config = dict(
    n_layer=8,
    d_model=384,
    n_head=6,
    n_kv_head=1,
    head_dim=64,
    d_mlp=1920,
    vocab_size=8192,
    activation='gelu',
    norm='layernorm',
    norm_place='pre',
    norm_eps=1e-05,
    positions='rope',
    rope_base=500000.0,
    rope_fraction=1.0,
    qk_norm=False,
    attn_scale=0.125,
    bias='none',
    tie_embeddings=True,
    parallel_block=True,
    init='trunc',
    init_std_qkv=0.0293,
    init_std_o=0.00732,
    init_std_up=0.0293,
    init_std_down=0.00327,
    optimizer='soap_variant',
    lr=0.00559,
    beta1=0.95,
    beta2=0.99,
    weight_decay=0.073,
    lr_head=0.00652,
    grad_clip=1.0,
    warmup_steps=200,
    schedule='wsd',
    decay_fraction=0.802,
    decay_shape='linear',
    final_lr_fraction=0.1,
    batch_tokens=262144,
    seq_len=1024,
    doc_mask=True,
    train_tokens=759400000,
    steps=2897,
    dataset='wikipedia_en',
)
Each number is 500 + 50 x the weight over its row's rms, rounded and kept within 0 to 999. Layers, rows and columns count from 0. Numbers have three digits each. The size before them is the row's rms in percent of the matrix's.

# up: layer 2 MLP up, 1920x384, rms 0.161, rows 290-418, columns 240-287
# down: layer 2 MLP down (transposed), 1920x384, rms 0.143, rows 290-417, columns 240-287
up290 099:512514573535511502469487437607513512470508484526509481460646509483542523502489446454508494518468568502543459503453534536421561520489459523507599
down290 095:491488484489491509446505542376526592460512542471489555476442542596502468516473593432544503432522504495516370510530549510500524574449516465553478
up291 095:465442496491440506538510457492464430491479567460532523445459497550447430500585466499414552555578467555540502441416534635410495465524517458451484
down291 082:596548513443555462469471520451519513536419456477472514544529442492565507483506507483511452399484493449451469489509397494534448466490494589490547
up292 102:482518547428578585463510501415532482467504517534557468413478382576482537500505470540466491458570474575527528580450453535503574473460426455447486
down292 103:575427396464447519470532484591498514509547499500471462539525525497484511493478583611504502521504454537516481520510490417563527439462483546605475
up293 101:516510576426479547503540448527446526485560561518556512486490461429416408530511512520528465438459467533459517404442518487533572351467478554469422
down293 094:519479451500541437444404421454460487584466545440461537411500556503544561448595507507538413509497500530517415505530472557449464504491487538549526
up294 097:395459467443445516446537558421507517444458394427468585462478530509478493581507562558571422510511460508511544375422448591511426445438548478571485
down294 098:502467472519435492483524504508429473556617551564487453566497437599587503440558562469511493384472504499477495491530511488545531456531496394532504
up295 099:511540484496538540549439464512477442592485480560498578504567531581560419584511577516556455577410390494624487429543477493498506525492478491461485
down295 094:458561549473443480527497566435546445455480517540425447439427418494544557532457537464564483510482562443518470466484525543503447418455462483618489
up296 103:514493530484486448447483475505474507548592555572470506493592463395434534457490542570530354499459485474491500468499541405488460490473524475512476
down296 099:483568421436631465385508468464562477486486478403501445542500439503567484456483500486567503496528475547410452591519493553535393494516452522526493
up297 098:553565464488546481382512496421424472560403493450403519455468474508541477431584457509534569527577408445429550458537490463520434509549583593460523
down297 099:462423637547477490613513514507575321614469424487539469513507534512499506508405497438569515431399473456510397489496466587491543440562493516592496
up298 093:386584452487507426516566652482568538479527529455514502513515485481551463477512564503643456506501555540441463568424505440431426491469559552522510
down298 086:448616510573471538463464464489495516459411461503481556512519495491547539468494544445464536478500488464485537477510575483456510422450534463490549
up299 107:448492576578525458523500472500468486577471461424576500511555538562535478457526557566445531524528616495450567509512508487555427460473556543447533
down299 101:479507498478486522502494448498446480439543424599494432519527480527487482485493464453442381429530459477536504493485441587483455524502476538585549
up300 103:526537450509446497488384539550537432528526477377492456470547471577494505553429448531517468447530500456485477544578483524495413591467502383435514
down300 099:533437538476553483517545548485539552479393356578525551487474437455515488494489513483471500518473449503500525545491534544442537472571521454552522
up301 100:508468523501466430519472486502484501503552417562479489596483404504511454455440536502545491442444469572517571549589493498489586413446482523432493
down301 095:499505530513476626613468410553463512511476561503515519429472444450553569518525583514541457508418528552473515509548469501530465541475494436494423
up302 089:410483526495489462492475517516453539502406526463451535461476546534577553531478529592526574569462474560520525494577622541522557542454502544471454
down302 096:542498511501520504387439408410473538443453439574521492555438561550460515453508511563567468487495502544548510562515506513600530400481460466472413
up303 098:470479620536576416578472639501547452476542506512496461524485471413431499566494562566544468441416476520561482538498548495563542481533569430460433
down303 109:486601462487548496484509490421491527562590539529446536583511610471460473652465457518604540482452516515466575405522477533453484452451518497464603
up304 098:514474551595416466520548434479432662488455547536516487517431471485538469601543380529459553435462440464550515523499539592530530482506495479503484
down304 095:468474515433507479391500581525476466492590473448490466596548594623486621547375555485558454564457425514477549425459529437478403520523451519454489
up305 100:498509544604489608516386493452472583483496578502555447484474572573499503469461470584494495498494522499486489445550610549421515464535514458538529
down305 101:513528434465566507479520524572540515511505400407403506493531516502508408467505494518557480472550522451453628492535425542527550539396448475571365
up306 100:610559580378560544552528468499560487423470418556578465516527518423412542400514537440527502446450549550614555480615530504461525535465448555555514
down306 090:449520520630510508461475549488414452517422544418483521455554574553522498492421591452465466545582461540382474474482500523569549475500550468536534
up307 097:505490491550442547587452520462512443477466450424366510464533531541500497462483478463541426510548410416450537468534374487478550526445546459479470
down307 099:555461478465512502493520445519472533501532606513473464512383489528400471511559567509589595512493494546487433507495431545534535581490455478512654
up308 097:546564561507395526460614435498513509507616591442542490548568520523473462599477604508460557489493468500606584475507495522536562498494500649399438
down308 094:559447507449465525491470551490523535486452430503478576482437497549440577432528387491474508505497571530467452426466447454511421508486441394647506
up309 102:487419555534434492463519468399502546528510518483468462472483438512521524473566565526468537465414555518515469510435520496489502583383538459472521
down309 118:517453517469463528482459345527549488534524416538373422435533578475614427447579511493401440509551511519454591484463504482405496488603480507506487
up310 102:590503584490451515503490553425465584461568506566504418605463572491494417522425597559498482469502442475580514429539482579461537483489463508402478
down310 096:430410459562424467507516484525470518523482460532455547478464532610496413536486502471525598543498526537485566479464433444534472575449425510533502
up311 097:530513469564457596504530528539477499563472553575445628436525505542494614491444524584515508564533520554555475505457471443556653543482516460555507
down311 106:495507505523568461492547525541495557536512509465447478544533447563472444479542467509500537435487506468513515472467478453480477419439529486518453
up312 099:516503504434477548448430492548609456496494493465531536531485507511469420615511463444501466504555525467539460514584483423450528476559466467561493
down312 099:493466461498492531527511490428508517461510436485474485444570536539644422449535462494606533516434521583584475544512560459489603453439524568516503
up313 102:402542593623496577469498441536507508493492551507497524472411486514592489441580505589399548436549513558494422517497472528511535514559452424574538
down313 111:448431486422487504443631583532459480425455434535462522448601466510567529412472531587487479431468560509452617527574495525557501467516463549515557
up314 099:419513415550483434535464421514442623461526456493482416391525444498525435487528463418481487507533408494511446477457539431526449595543539468527480
down314 101:553530479495579541608444591550454429513598519483436474487569519501576506534467409485464447566474494495405479514474471425515463510491542400492554
up315 106:404525552570426438411604459507382550544546515465518459422559485542435456490527398498498488497547450442481428574493544464441541505518418480526513
down315 101:535484497568482533519486525467546506541574484528425503466496582545487468512338518511619504525497493471439517475542453531450465574468501513519568
up316 104:465451529583540451470475518480549554547435535478478474438581400508504445543524461497459547508501574567523587480470551470522481466510492579547446
down316 095:522464443506566480575526504574463520507463496542432578459529511459457543478510430575528470484360557437512505537623506400502501451543536384459562
up317 104:493447557412488593467501484569510539509482541476476497417442549369585508489475532552531492488562533505518494594466516517488527484463359488482396
down317 104:554442545477532541414554494458461463482479554553505545465474484583469525431446453599460484412527528565463428537525541565519519510523427433509385
up318 101:509481443491471501533457546486492570495480534520472502470516505483481588462462409401428479552589447496538467434516494604545482674446465491445496
down318 099:490454469547538477444436536525513513443507471497446444518503437487407543488487489543414542450479552553468428446547453452486525557465583392515500
up319 107:487564531500493548560429546490520515437537460521491496467536402456497514508438535512480512564482514473488507545431490477519468521500467472430562
down319 103:504459544446475462480506533570577508473534504498452509442474508528533425478559538434501534486554562595445508610485530510509455470508556463526489
up320 110:437490610525444525495512511455529521561513575540478497515446365506537546541376616537425502483537479536417535538551400391445451602543479414547447
down320 106:404588511475531510482473520509502449561620523457411551427444492487534601511511554396472578476452542533508527513566507497471401455377487556462485
up321 100:477421517512477530445554473584543498487531489476531427476491424365541479533415372434445514506545470430509458444398506500538538416496479578525570
down321 093:482568515553522491449487561470566409500483502524511613514547522537546555547497471419461453440591516474472484568525438496435469497523501512549439
up322 106:555457485547525530497405554545546539552473450446557536512479411463569500529566503475513448437443591506450441574468492546535590493596446452418559
down322 103:431563499498531505448585433523561502563514476468469484532491544568576472502505452512536494526524494581504486471464513591469435555560496569449466
up323 096:492530477432544512443503491473468534584487486505570544383484404447623440481575462540441495529521427387599499583467488439510608465472510497421497
down323 104:539429562523523556518520521454439572511463530489485553505463509500604495517548527491497398461447481462429587421497548460470444571506474495642514
up324 100:598567367525494528572458483573494533496442455548576520510431524585530526499425454537565515415460441467425455485519453367589551455504495515443523
down324 097:468427481483537559478521508448481499510450525431555439556574491444553540494544467477465482537412466502435492514528483505401492498489551484477442
up325 101:519498463563377483424528515491437450477527518416497482612537481583508410472596344513445455556472483404427509496430464479558397555524572495455588
down325 106:413605503551531543510492497498553504497555544463527479499546437471471525605519554501584576506511520511595474478553585565448472500499495622519511
up326 102:523525538512486506476509535542463503526459567400485504452506591459420567499498515586463429396454457512527518551515408534486440509490475542519532
down326 106:556478497495481455567427479452499581510368544505515513480519526457457658580585560469513649563462490487561517447495550533527468446352479439320477
up327 097:510476499479510472532600534572548544610515464519492546536443432525537541432463636467548483496475471511469395558482498533563430364514438532581427
down327 109:483428521522553467528500393506560478479521491411582503507597518502487497535486513485527479527583380489520507471442554528449538535461486537428506
up328 100:469496552603424631558519444454566512512556504443564524477381533499427537462532620385463593549453513496470532538490503522476453548515503411511494
down328 098:536504488392423491489489553479495428522531449487466536483607480531516491471537395517512539529541473550482457494504570434583570438423565528492563
up329 109:443520535480476492537557513616536509545464514615519527515532486563449484522425525463486414474407513563542487453472617560563504466477457463632363
down329 100:609485509452450501486438496465567432508347468399529489454594526397541475489485489481450477484500574494472451439490474552517505569499521476460472
up330 094:468488447437516519475434549477511489631494424504547553385503501434447520441513545477457440552549469558448662499495470506486413459512534377550438
down330 099:567461422530488430553492466517565503515519532426557567529563568571540502523585460443454583482416574557545562558489525416500528502516522517535454
up331 092:413502564615490476488527466523441482519500510484539503535449468464477516472489476467453481530560606518557604469523500619483372544561522478481530
down331 108:483446464525476489382434618506460511458460471532502534525461463466582540555447460559524496533633565442499571401566620599495426526470569518457443
up332 101:491452484511441555478528654506552509502534446518441515493514535383442595476491514513444461428466454513513366414489512522554573518515525491554455
down332 090:472531525394589452485532365561517447495539519444581506520528433471618502509546483557517512533457526559421428448565514522469480416450521550510563
up333 101:532449550476456528542530470461445531499453538522504507506522613515582491604517547548428427523447529457479541544513525458481542448477466490524562
down333 090:533601456540504520537436588444494530503623475482498516533441450556493456426480522526626581502522502471494494456486523528584497525538539446520417
up334 098:546491497465425582533532468433572448461471457482556487482527455404442460513432490477471536548494568468440520504557443496489535525514568442468596
down334 097:500455428519626455505576574482462480530464475543414551451499452545553480554553507438518414663471473451527531537529542508474464477399535514520520
up335 100:509558489450489501513433471533466481529497567530422546503457559519547487551521486552558505504556544527530453484529518535452480486545472560513447
down335 105:476590470539525458505536436385468543475662492476511521542541489511446558491420584428483514503428503562456421485508561477476451458415519553550428
up336 092:431502538480446486580484558435474519535487503421456462512478489520528465631491545654482436532449448496452592476504564494510442637532552451534581
down336 102:504488491550507466412465483450524479451468524473505553570541531535505550525560437522493577530486490436558481517482428437457497504474488563497451
up337 103:460543470548464439489574601507524424536529379470501411545443432492522506501578590517503520431527537474436537551457502548537642506460509460512521
down337 099:582544488473470484586516451420421501487457572524419436565489545556528541489435514507449502555496519429475461466499487445472435490538507480483519
up338 105:560499430456550506496473484539509548446494608526607515500461375404497524489478556460576461500530449516506565493488464480497493474496551497529535
down338 110:545500508555602488554476561529449517474465492488523502502514550438509549486512456468457450460535508484360489529515541457539439525470491390539588
up339 100:484552494458460528442574452492479523468451442483516479453467517533505468546510559432589477486574635543512509402461528423468502501490566554511536
down339 085:558481504451533447506445542474494502498527605521564528529551494513448573440455390508469455488425402542408442487476475570544450504436551438442563
up340 109:458524516498442430446505555394492574549526566541528469545477386448497473537437541455459502464553484534472510428544521498537544520434538461584474
down340 107:455435494434487463493563506542470533560536496506499550515480464560481444473478534494541514491500464463386426440581565447527565426504503606490577
up341 099:454393518598488472436460567526554496460550560483524456511496429558470508596509536535459443500555509587628407471509390484554579498547555446478497
down341 100:467587512553530503519505500417515515514451518470500476534391538557457482547460558351471493507562530534439545521523568492502458603487523579560550
up342 090:534514502523576529502516530498520469542568474487540443574524488460524513510517468547562515506541479482428484496566537603546461456572462477547567
down342 098:493596527544469603432528507408508537542483492385551552549489471569506563554395494488488563510461526485481528516480585461456567471542450500448430
up343 104:462471468540486490499557483453468403517487562444546504475504428412630472560456517432360431531475463502478451530505501412536481500523470407556490
down343 102:581447483537552449518490485611549514485428484534388422571556484472509412474528522519440436540405564532539503583574589478502599531497523435477539
up344 099:539548587563458539465577446600480582531545573523515513474579470526577485468537611500389550485577512539428447567539585514540454407560511467551487
down344 096:493431565478495488507527617547521511473471464483566431574519604387516482566462455490491540441554386456491479506426556569420525564568520479501477
up345 096:472586559578538530537508487517562499472538472438565486532529508442507579495581443611438491495429499570433533445446510370468514507419529479525585
down345 092:466550441559441484481486525428447519469469514507523530413500487520473416485490525478522551483525548442516569499511513507541545492518517406473550
up346 095:487472394434495469483423527438568454526335424500461526577452535583489452524398611441540445532428474448468470526617433499528496503520496509577442
down346 102:465473486519497499421575533537524507480551508432508380556404432547594521439521490481494618517432458518482475493540499458497526514537487494493564
up347 094:437450471417527552492523481510563588493498501415546447558541582482506544567474504528566608470472427440602483595542450480528539541570469439537524
down347 090:566537472528559426610479511502503598521579502592463485497432469462579539589494465441582497541559487590453543505372472535497434476443502481510459
up348 096:484475545538492408477481521483534460536432460446502517562598453542495595587376468513433450473559485558472430500494441490544450484539446523494500
down348 098:478616515466468600581415454436364537546501537534539499488487472507544455448585570499601500423471510450532555510561601499403450528448388450552507
up349 096:468531584490477476447436428503568442517440415474484497509522531493461553485548539622475501528528495425530515566506630505558456474527376469506460
down349 092:538521534465517618489572555468482485471476479458542542478451438514552525494498554515554474452515513487482445415474525514580518529490530593526587
up350 103:488595502445476569501427522594478395568527443531466537500485416496572461515478481447500479429448589449443526594530537464495499505452518546526483
down350 097:511464460550575411464539462479467466467508490482482484488557566477463558419420576505524494556447381461568441468514466439652434461488508484567469
up351 095:623501349546582507508502476491462431490468502490427521562478489472550556491590470469477446485503576514514521491462492522486431457445523534537567
down351 098:487563421570474545525529397494424494495558510621475457556397543546481481502516493541573446541474558432592447460538528470473544410508541543559479
up352 101:450521576469458495506551465520448450469512581435498540506415518477495501484504536509560482509512476522475610555472425547516436587497433548543496
down352 105:427433532520461419558513520528502548534503517480432471488585578493644461530507534532494521611595455502515407592448474515418522551466454472543407
up353 099:430464524434485529507526509438566508473489535491499503535508528427459462515487478487433376545446485628588482494477374503492458542513513455424487
down353 106:587516569519508414617504518552562555500479506514436457464510566487475511480486436425511608638545410518477499538563488470572574480452546538521480
up354 099:442459627525521502377575482464539420492457505582519540486550479536543554516490512542530482501497575642496486533532480492431449534534474476528516
down354 097:498512506451529540617491481499532466497536528467505566574479540449478521526520567511506556534573446441484468555534471455540517508434493478496464
up355 090:472458458560471519529495480602494430474430463485517502546516449519501422388506543520449497554483601358461520547511395493537533480507463554501533
down355 100:481564510539465484465555549495493494369560486400507498449535510441485568442529426507474517497448532489370455481500511443587508560474402514586442
up356 106:496491495450576570528547504571567533468466473465535533599428496402462501463527430630525467433544539425545626534471512494490500508545481571485530
down356 103:434474548597488460515567524568507491539485512489485497436494493491546533385472550386520482488436486563558477448494493459529554541507499501455525
up357 099:504457505466590466513536547452579464445514534533547539622589506511347484385459529524488488405534423450366533540539509528367502537442541443351466
down357 105:571530537536537496539411436415579489531493560511456379543531474548619527616548579549439514411549559494545527505497473359433517444542523527471509
up358 102:527595470419518534445481525410465543416512472485500536522503416557457506440492483531483503584490537454450552451527439478487459486484415550513486
down358 105:486530556583511516434589438495493585446498566506468559495522567533485517501451514432456574507512488496498587400511564556478513528492557499431492
up359 096:448487557499533560511503430524519507444485468471536515418410600534515605556447509528581549457483518557443489459490523432558583536496552489463439
down359 098:540501458543500511573421507550543523600482482433466499495540460460447452520498487468534483591505474493494465478526520608478436512524544486501510
up360 095:509498498568541578439518442507472514512539503504633509545451504505443578545525530531438497541463549526500527463537542437541446569490490516555436
down360 105:501485536391528458526527600515603388520415485565529460534546515463473451480480584530494602459515409513540625513548463504573567583523463493413507
up361 100:516562529407507445491508456496527596499501484607441492493510472477576525456486547532586464523549449493494501553488490420509542479563474539512505
down361 104:452449508471415542506539525545489534515471399413561517544454431556469497550558545459490464549490613583576548440455580505540462381421575477506458
up362 091:573453521450497517490425468495414514493564543468519524370466614494395559526475500501500431595503462504503506550460549446537446422513508498422593
down362 108:487523480488544589570541430470500576529441495463474591478454571467529476608443488406487480459539529488476476531482523521398513481544494498459536
up363 096:496430387431475532549513518575482539503377543525483602495523477475502458549488484592569558513521507489547467444507458560605555463356491438451520
down363 094:574509547440541493537490470532498476491472518512458515506526428492548474461517479473451409445534469498556552562525527473359586471459417488621458
up364 099:541451508478540452549497524467411498530453578530432479488489531457491579546550433480513460504520521554482446414519614454526431525611416424579398
down364 093:497500415458499487493435487576476548569472494476508536506454471438451480575563448455562418579558528448544533492510507463460441494471431532546590
up365 103:548528451548516481468539428533605376456612469532450422534656503527504524503400487507508500555414516448534536486493534431493525466462464517527432
down365 113:419557473518503509524534447450448535491524557477516489538534450498482533473435462452529537438518477493560469555481489467524422436560490417494523
up366 102:453533515479500497502497505460477393542522571508527580528439482634535451544548514490417525481546368461580499513571458499477447522453484546516550
down366 097:391357573485507504507505559516517563565511588519436577548500535516519500494438508548570534508518587430506521548468476574474599513544628483618446
up367 099:491494564448464525448532427452393466499554401518573465530541410598487524483483471473464556598537482513536558553403499513477496521465414549525515
down367 103:539489526497496505545475496551444370487527541456436579404525499469541516489486515532484552551468592555520538491484440407467443471488502533602549
up368 101:518516527553592572634516566603481468503489502531454579484447483442455404447557576477566512506518513459519467519493478567564501464528529441429512
down368 108:445470471534497514341464486557454493535429468523461544489520576495457564528497482414522534407554487605569534440505500505522533506474520464537432
up369 101:541449517424505415404407540597531505477547502461501523510483493493517520476438533445439544472447497482432496473565546495526490506399471566566535
down369 094:511527499400505422511478488376519542400444453558517451485517567444517453541509542548592593615503532488504464509505505503480506437508449519547505
up370 095:459495458528448428489554557508412505539541500515400579515457568600404429482500524577480455550492520532468472505511518468517395450481526469626427
down370 102:405552589388524571454524498502492466430539482551445574436471534497539550560526587412502599502433494516530467554443574472495446540562577593525506
up371 099:452496497565407517444501460531500483493467519438555446529488535474513537530541387549504482492430552527494557606597457541500500473646419434411557
down371 101:531467478445444481539491562510466463521548516542469575554478467517523533497475553571442442428513485471511420425460555419497542569426571587469480
up372 105:492572457485533460471583538458531534494502509540476564470565446590528544580493376536452563503560431491607419555488469447441525546468566517471472
down372 092:520479534642426558509516519517553463487472549547588497618553487472551494500457545415559407469505536442507505562487541473429448469516482463454538
up373 101:527537543547513490462593451436507576634514520453448541523392527518465458464478559496471546478523477449416510447470542413520398532555446427437377
down373 110:509448541440572497488501479482580595556508497522549464532463499511522462527388496413504518459563457491509470474498497647494451478458557548371539
up374 105:495499456462507500555433479377476575383472546521508531512581610506423553492496424418570462580483508440433571573439495442572377614499518518471463
down374 100:447470508461480481504487519564538425529402474514498529538532479409512541534538501529464469499503511513469561541538487466576596458485527402486424
up375 098:516476400586444514492405495509485528449573440515499471617510446581511412551595509473546505559466564552500461574485518536460531508446427514547510
down375 103:504470523548444469615556518510442477629434547410560507467474546475453460502452479499531401563540539503530475512492398468453579517513546528649459
up376 103:452473480454529406566401598495505371424510516515523525476477490579577542548642533509523455546514521451496522519411499481479507442428504502484545
down376 096:504570474567480434540524520590555528499540436506513625484580599455541531508596526443530504455485495495514494500549525489518489466491545573566434
up377 102:537488503522447509522501532462571496424424486516498436500422454484521480495526544506464427495464411523441537404473566486528570481433559560495501
down377 107:425553541519562528462449515505469490578407584533506449463430559486432578568551426463464548490470470494592589461481391370578462491652403523478425
up378 110:459558551503532447505509572588530540507485487446575520565423533439389484561472501527481399565641527491435494460515511391517469568492404509507517
down378 109:528442498509470542511579516436543587510457426608418575529529461505549571474584549542522567544507550595522531553464471524625399467604544476543403
up379 100:430483519556536413516574593516549538572548402381474591485503563635424487441586519520442513509467520586473466488516498475625510578530408559427468
down379 105:546475475518498583479462577503547493441533486544519506532484467457526433455397507531574461413522484471440539387466479473550522441452525483615423
up380 104:496554478425538394435587534477498545479586477540482540559491452554490494466524523467534485487520500451452500427374477544492522409511596539530503
down380 115:479516424443527494490449489520533527515482488600439478526414527551574387377560518547465531561514543504501589537442453519484555524485459478405528
up381 100:531432512509422431555507487494472498498545446520509431567529479505519528450463530461508438536404500479438443531535439389556494602514461530474484
down381 098:473466535584508577439562482456465507551430505524491539427525424483493517542544495543428464527536514494574573515503500627472410577414513534508489
up382 097:552514478535539530550426554448583512499540472503475494594327510463511480515525486511468508432588500520502469573470592521509575506478460471539463
down382 105:505485504544503534508574502538587534489567486504448495521534536439387592441407538492475445556593510507495484462552490489414451519524554505475548
up383 102:536421489415440433516543511547493498502537442512535512538548446440475501563493502522555571497534505468393558384440492463545499532519499426508591
down383 098:507453460530571551462520444480521463456550525503555486465534484570448508507526472481567497525463487525543425522419595500445482586489541481505487
up384 100:498528540475510458543473567515402444535481523552503542405566524562503459455565374520473474452485524475464567513476500312461469461503549519435501
down384 101:474507525490464457486540504507571563516475560507543476525517510442519489531528426526540419520483509547495495534427574450570415458458587584360542
up385 105:486401465517510518442535529513532534417521466534438559514458557461582497518543541598520481564511512555511420475589463526469527443475563418415567
down385 102:464572430508527530498457512591592493505467555451525524570504536446510597491465426453523434476490495446536494486494477538446450519522532510454512
up386 095:485517476431412609580468418447504605492483573575418495393501434538517456510511562496626476526506470465488583521509515488566552469461566522446431
down386 095:395409477477552434518572473520511443495558580492573507505463487392526454501454439534571489551515554477566565494513580525509442508496558511473468
up387 096:491542493460465487456450547528495444523537456503538434489446416411415463502526458613419577495488430454572535429471502513423422514496599501494484
down387 088:549570457564491504525531492520504524497431402517580480438510525569545507610525485451533400481518581487446430499534493526530484490517488433472548
up388 098:553587541541537469483459498421513507504455548440469438525488464524565442544520545526448625485430495399568438508507390368567549479423555535550418
down388 101:531511448520487514513473506443572424484532475431446580615510612517533564546436508453614448640525517429479484596516501507457398462424574464407439
up389 098:494496501493517497506434430519458445499483463477489520524515475486532455593509479416468483512429586507444594559472570506360516562445431510438519
down389 109:596527451522539544497464607455552519553574429524531435473547416530492412458559530552428395476535501535582523651461416455530510477481466446544492
up390 101:482517448529435521458537462410589487494477455435487419572508493466469580402479551493548497493466482566594474500546525486470562387494470601516552
down390 092:455431609471545474451537513529414493513504424588546509375531462431527500486525461509449503519471453529501564552475493483547510563491559482462494
up391 101:570483501516480371566508575553445428543465417494528564514543473559590525607492472449555430523568514466462526405488516507545483573518561474434455
down391 102:595521462510539513493518504464594502554503515560513523458526536483464483587472434508589489469558402520515444434510488510533485490493439447513460
up392 095:524437520541593468502502582550438486462408490493507495464412420478469484457382513556429493525476507563540524532662478481492456478520572508537486
down392 102:444536521470466522439416471487492561506491545487520423561428464510573488568529483486565494421421502476522536519446493441451463526425437603450556
up393 099:458423496512507463541522648542524444562529510510511501509516506505516429516390494552403549469482543556468532463528492488579483440550551478580581
down393 102:533485427506568561579518469564564428399471499478513513534497564507500511529466429609441522501453499524450513453622473466373430546419405428526478
up394 096:524525477524464483463409511447485474459463513561481442566378518476509459422471544420436582546487545450508509464426457535478478559481417447412518
down394 105:446520441529500441454494448443518483496592518478505489528571533416584497568561453427520574484529454505481541517392536575514517495477495432487496
up395 102:433547514475471469432601553536440548529451458539569519426386449489494508516469566525506547453442472466456590479483448487545617546447531444528455
down395 101:521557487534575516479453520530568527460569589523404506447473558526548488430532490459524472439504565511500446585569494508501529506551534459476484
up396 094:425485465537477530484475514492618518544514515404449550536563469528467484450422509438543472419439545442557511476516451467524495523513502445547442
down396 090:485520516479544455515497557554436530533502472538519475452449529479502566593503508556496469628465489500476535462466514526468521473546458544433585
up397 100:508461428472473526444493473589516463481533483586494509452499448494472516488533452435457418412536456521572498484479551554531408519500569431502444
down397 096:519522535550482543495507540437526502550467423545523511542500547609510558494506427555403467598451464485475462554562553537439510418446588507481528
up398 095:532583544541493570480591488553529538585556493523438582481586538475527387471459470512416515437551512457420532494398477428618511523545502393480547
down398 104:524459476524527493571548514458504512638420447492591443502557509449491457474546620500513522512467494477596598512491508529453553572483477491513444
up399 093:510566557574477567546467434425525575406480458401501548579492494590506459492459537478468388536492545502548410518521561443618488567543466468501520
down399 108:526576597479521453531517506436565471577515484526448525428469502447475489441521527559538445555503451487468527589509511483661325521454439533479434
up400 100:483476543449374528512440484489430542456495487527507493520602385461572486543617424458470555564497502425476506486546556467474517397449543508521538
down400 086:449579457547560482470451421521540528534405521544485549601402513565466476507490649488505506548553533530442505460524441446596513506485534471502468
up401 093:502463463567488487546517421401508507470508528581422504484531586611461543491530529469486546458455511508617586559467459579533456364492477543541390
down401 102:597453566412508439579521475544439517563476384552532483580449435549429473474445468433549478495574588565538511537569545524473414497494446507434576
up402 107:521482510443543489532464513464525468399536502592502474611502487556490513563484520565519540563455380440474517478470557504470452534480454391495511
down402 098:446473483478488467576527520534493577436482483551506472485469482508531507455552432495498428455523532531438498493600511522501516490393551464507572
up403 097:527550516327371521480397530480457453500649501495461499469574500512566541553517566510516439489460458566549476457443478449525525494595438473485599
down403 097:457458531643520492511484498571431530515443575475521518527447496537422457559454411442551574511500460463555435475553468555408428471469532536469426
up404 103:482517446451558497412474462476485518613497493576473435513469498496545492457605586443567439573517493504527566536474519541454498503448563516452605
down404 092:495572547497461415493478435571499519529551400512533599526521535497494465481440480525448538530459498491565574528547498504417530464534449440578406
up405 101:514450605519463492487478439534423435504511537446377477591593485517491550556472460519403415385506445406565504473544518556420442493497486553492391
down405 089:502513468538527527498400536433645535544651523543555536485427444455573498551581497484592476516519407590479476598439422446501443537404501448513567
up406 109:451582516497522482612492519539463534513544434538447462543499447519462491518433470529372444465481412473482526391499449515445555527478549531325530
down406 090:552509428522478515443501498408464525577538461433515554511482631506475419538414480481606478527596504486530562483537557517570496471532469501557431
up407 103:583539452526519569602512475586490590469413577459545480401506496485532480577495548526517519474587521513550452508516521506448440383498544515451505
down407 084:368483559587559500423545529448500460428550433517484551623510512563428506357513475465442514498477569452448521442457510514455552547427521501494490
up408 098:508427573537452498440509550497487534515542572526502525494464597403494424502454506594415454484564459608445491481543462422567530525507456509547521
down408 108:514482599508406571461560550491582564537441440443535498546515515540550573463476557447459502572427522497549430484440386414621500430528495473534576
up409 100:522446445536550505576504415512499494480433488514524545567482387496539507496383443432465602494424468539572504484537484479610521490497574497478479
down409 104:522481555439518427505489572481509474388478492494516451495569522474557477518465470467566523393653381521534492493498499546431498517527515529490455
up410 090:582553556561528528485381466548495489573624510498555442480514512466390504579631487513600481592469429455588526498440528407470519580588488480499495
down410 093:471397435427558491534610524536435454479513475566565472470484489491496457469482547467451551533466529520464425420471524516461497449409528547484491
up411 099:506461482527526494534487479422505556504522467488507484448545452440448539534481543495470462472518460548576495552546491541508523518505405495499435
down411 092:489540390469422546550472557530448486490472553465496483517513419515543418508572529459514522501453522489527463487490424488577489426546506535471605
up412 102:492445518616482511463505501507432471561409447559449554434473457637489523452530538479553531529512562381483552483532535457499529458490438411462482
down412 106:430541479514414545492509502502530503507554556436462515500506568443502519554526512413498493532521527557468461484450469477417496477398526473595517
up413 098:505504499588460433470513516436521485528513513492492455460491523588523518535465474523573496421497597443498518564466432497460436453526621499618498
down413 110:453507574507474555502565479469515521524399518577394478480499409447622470526485469537459434517515535490547423505498526512553502409548454515518455
up414 102:469456634493473407496529490650447489582520516585425525518478511526566539525547515521536457529583563504280534400474506528554408515500470421546435
down414 097:545545466469451524531484500501555483466504471560509534530472498440437503454490509511467607491385434458632520455457435464442485439464480514481504
up415 106:438442449458530482461421511484495441495524485543523454475515463519513461519444414502429472512483456530499490510525475476448478522510490459572564
down415 092:504557554499451504530563574548522542372377508410499466451506547537535522482534584472640576537532565451569509443478434442569501444457570646472522
up416 096:418506449445499500550544516594504398607458555538390470503577564400404465534504443547382418420404408468557509486485513547478472577515541533581546
down416 097:500436615487480595558536479448537562394533406494587489561428529483591535454528550495527479557520480592485382557463594423547478510511510549461502
up417 105:471519561586439651497528443477561547514547511471530467390565477553535502468429553529520484533562468504483528397505530450549481638505572496416452
down417 108:496472480523537495477589575512536440421448551516443509502429480539458541570529523492445478537495449489482579452357501498462504537573532455471463
up418 108:419581526589565533458507496480527523592445550477505533395508527532515452479582487501564413516426580526520528464541482431461473438568497494393505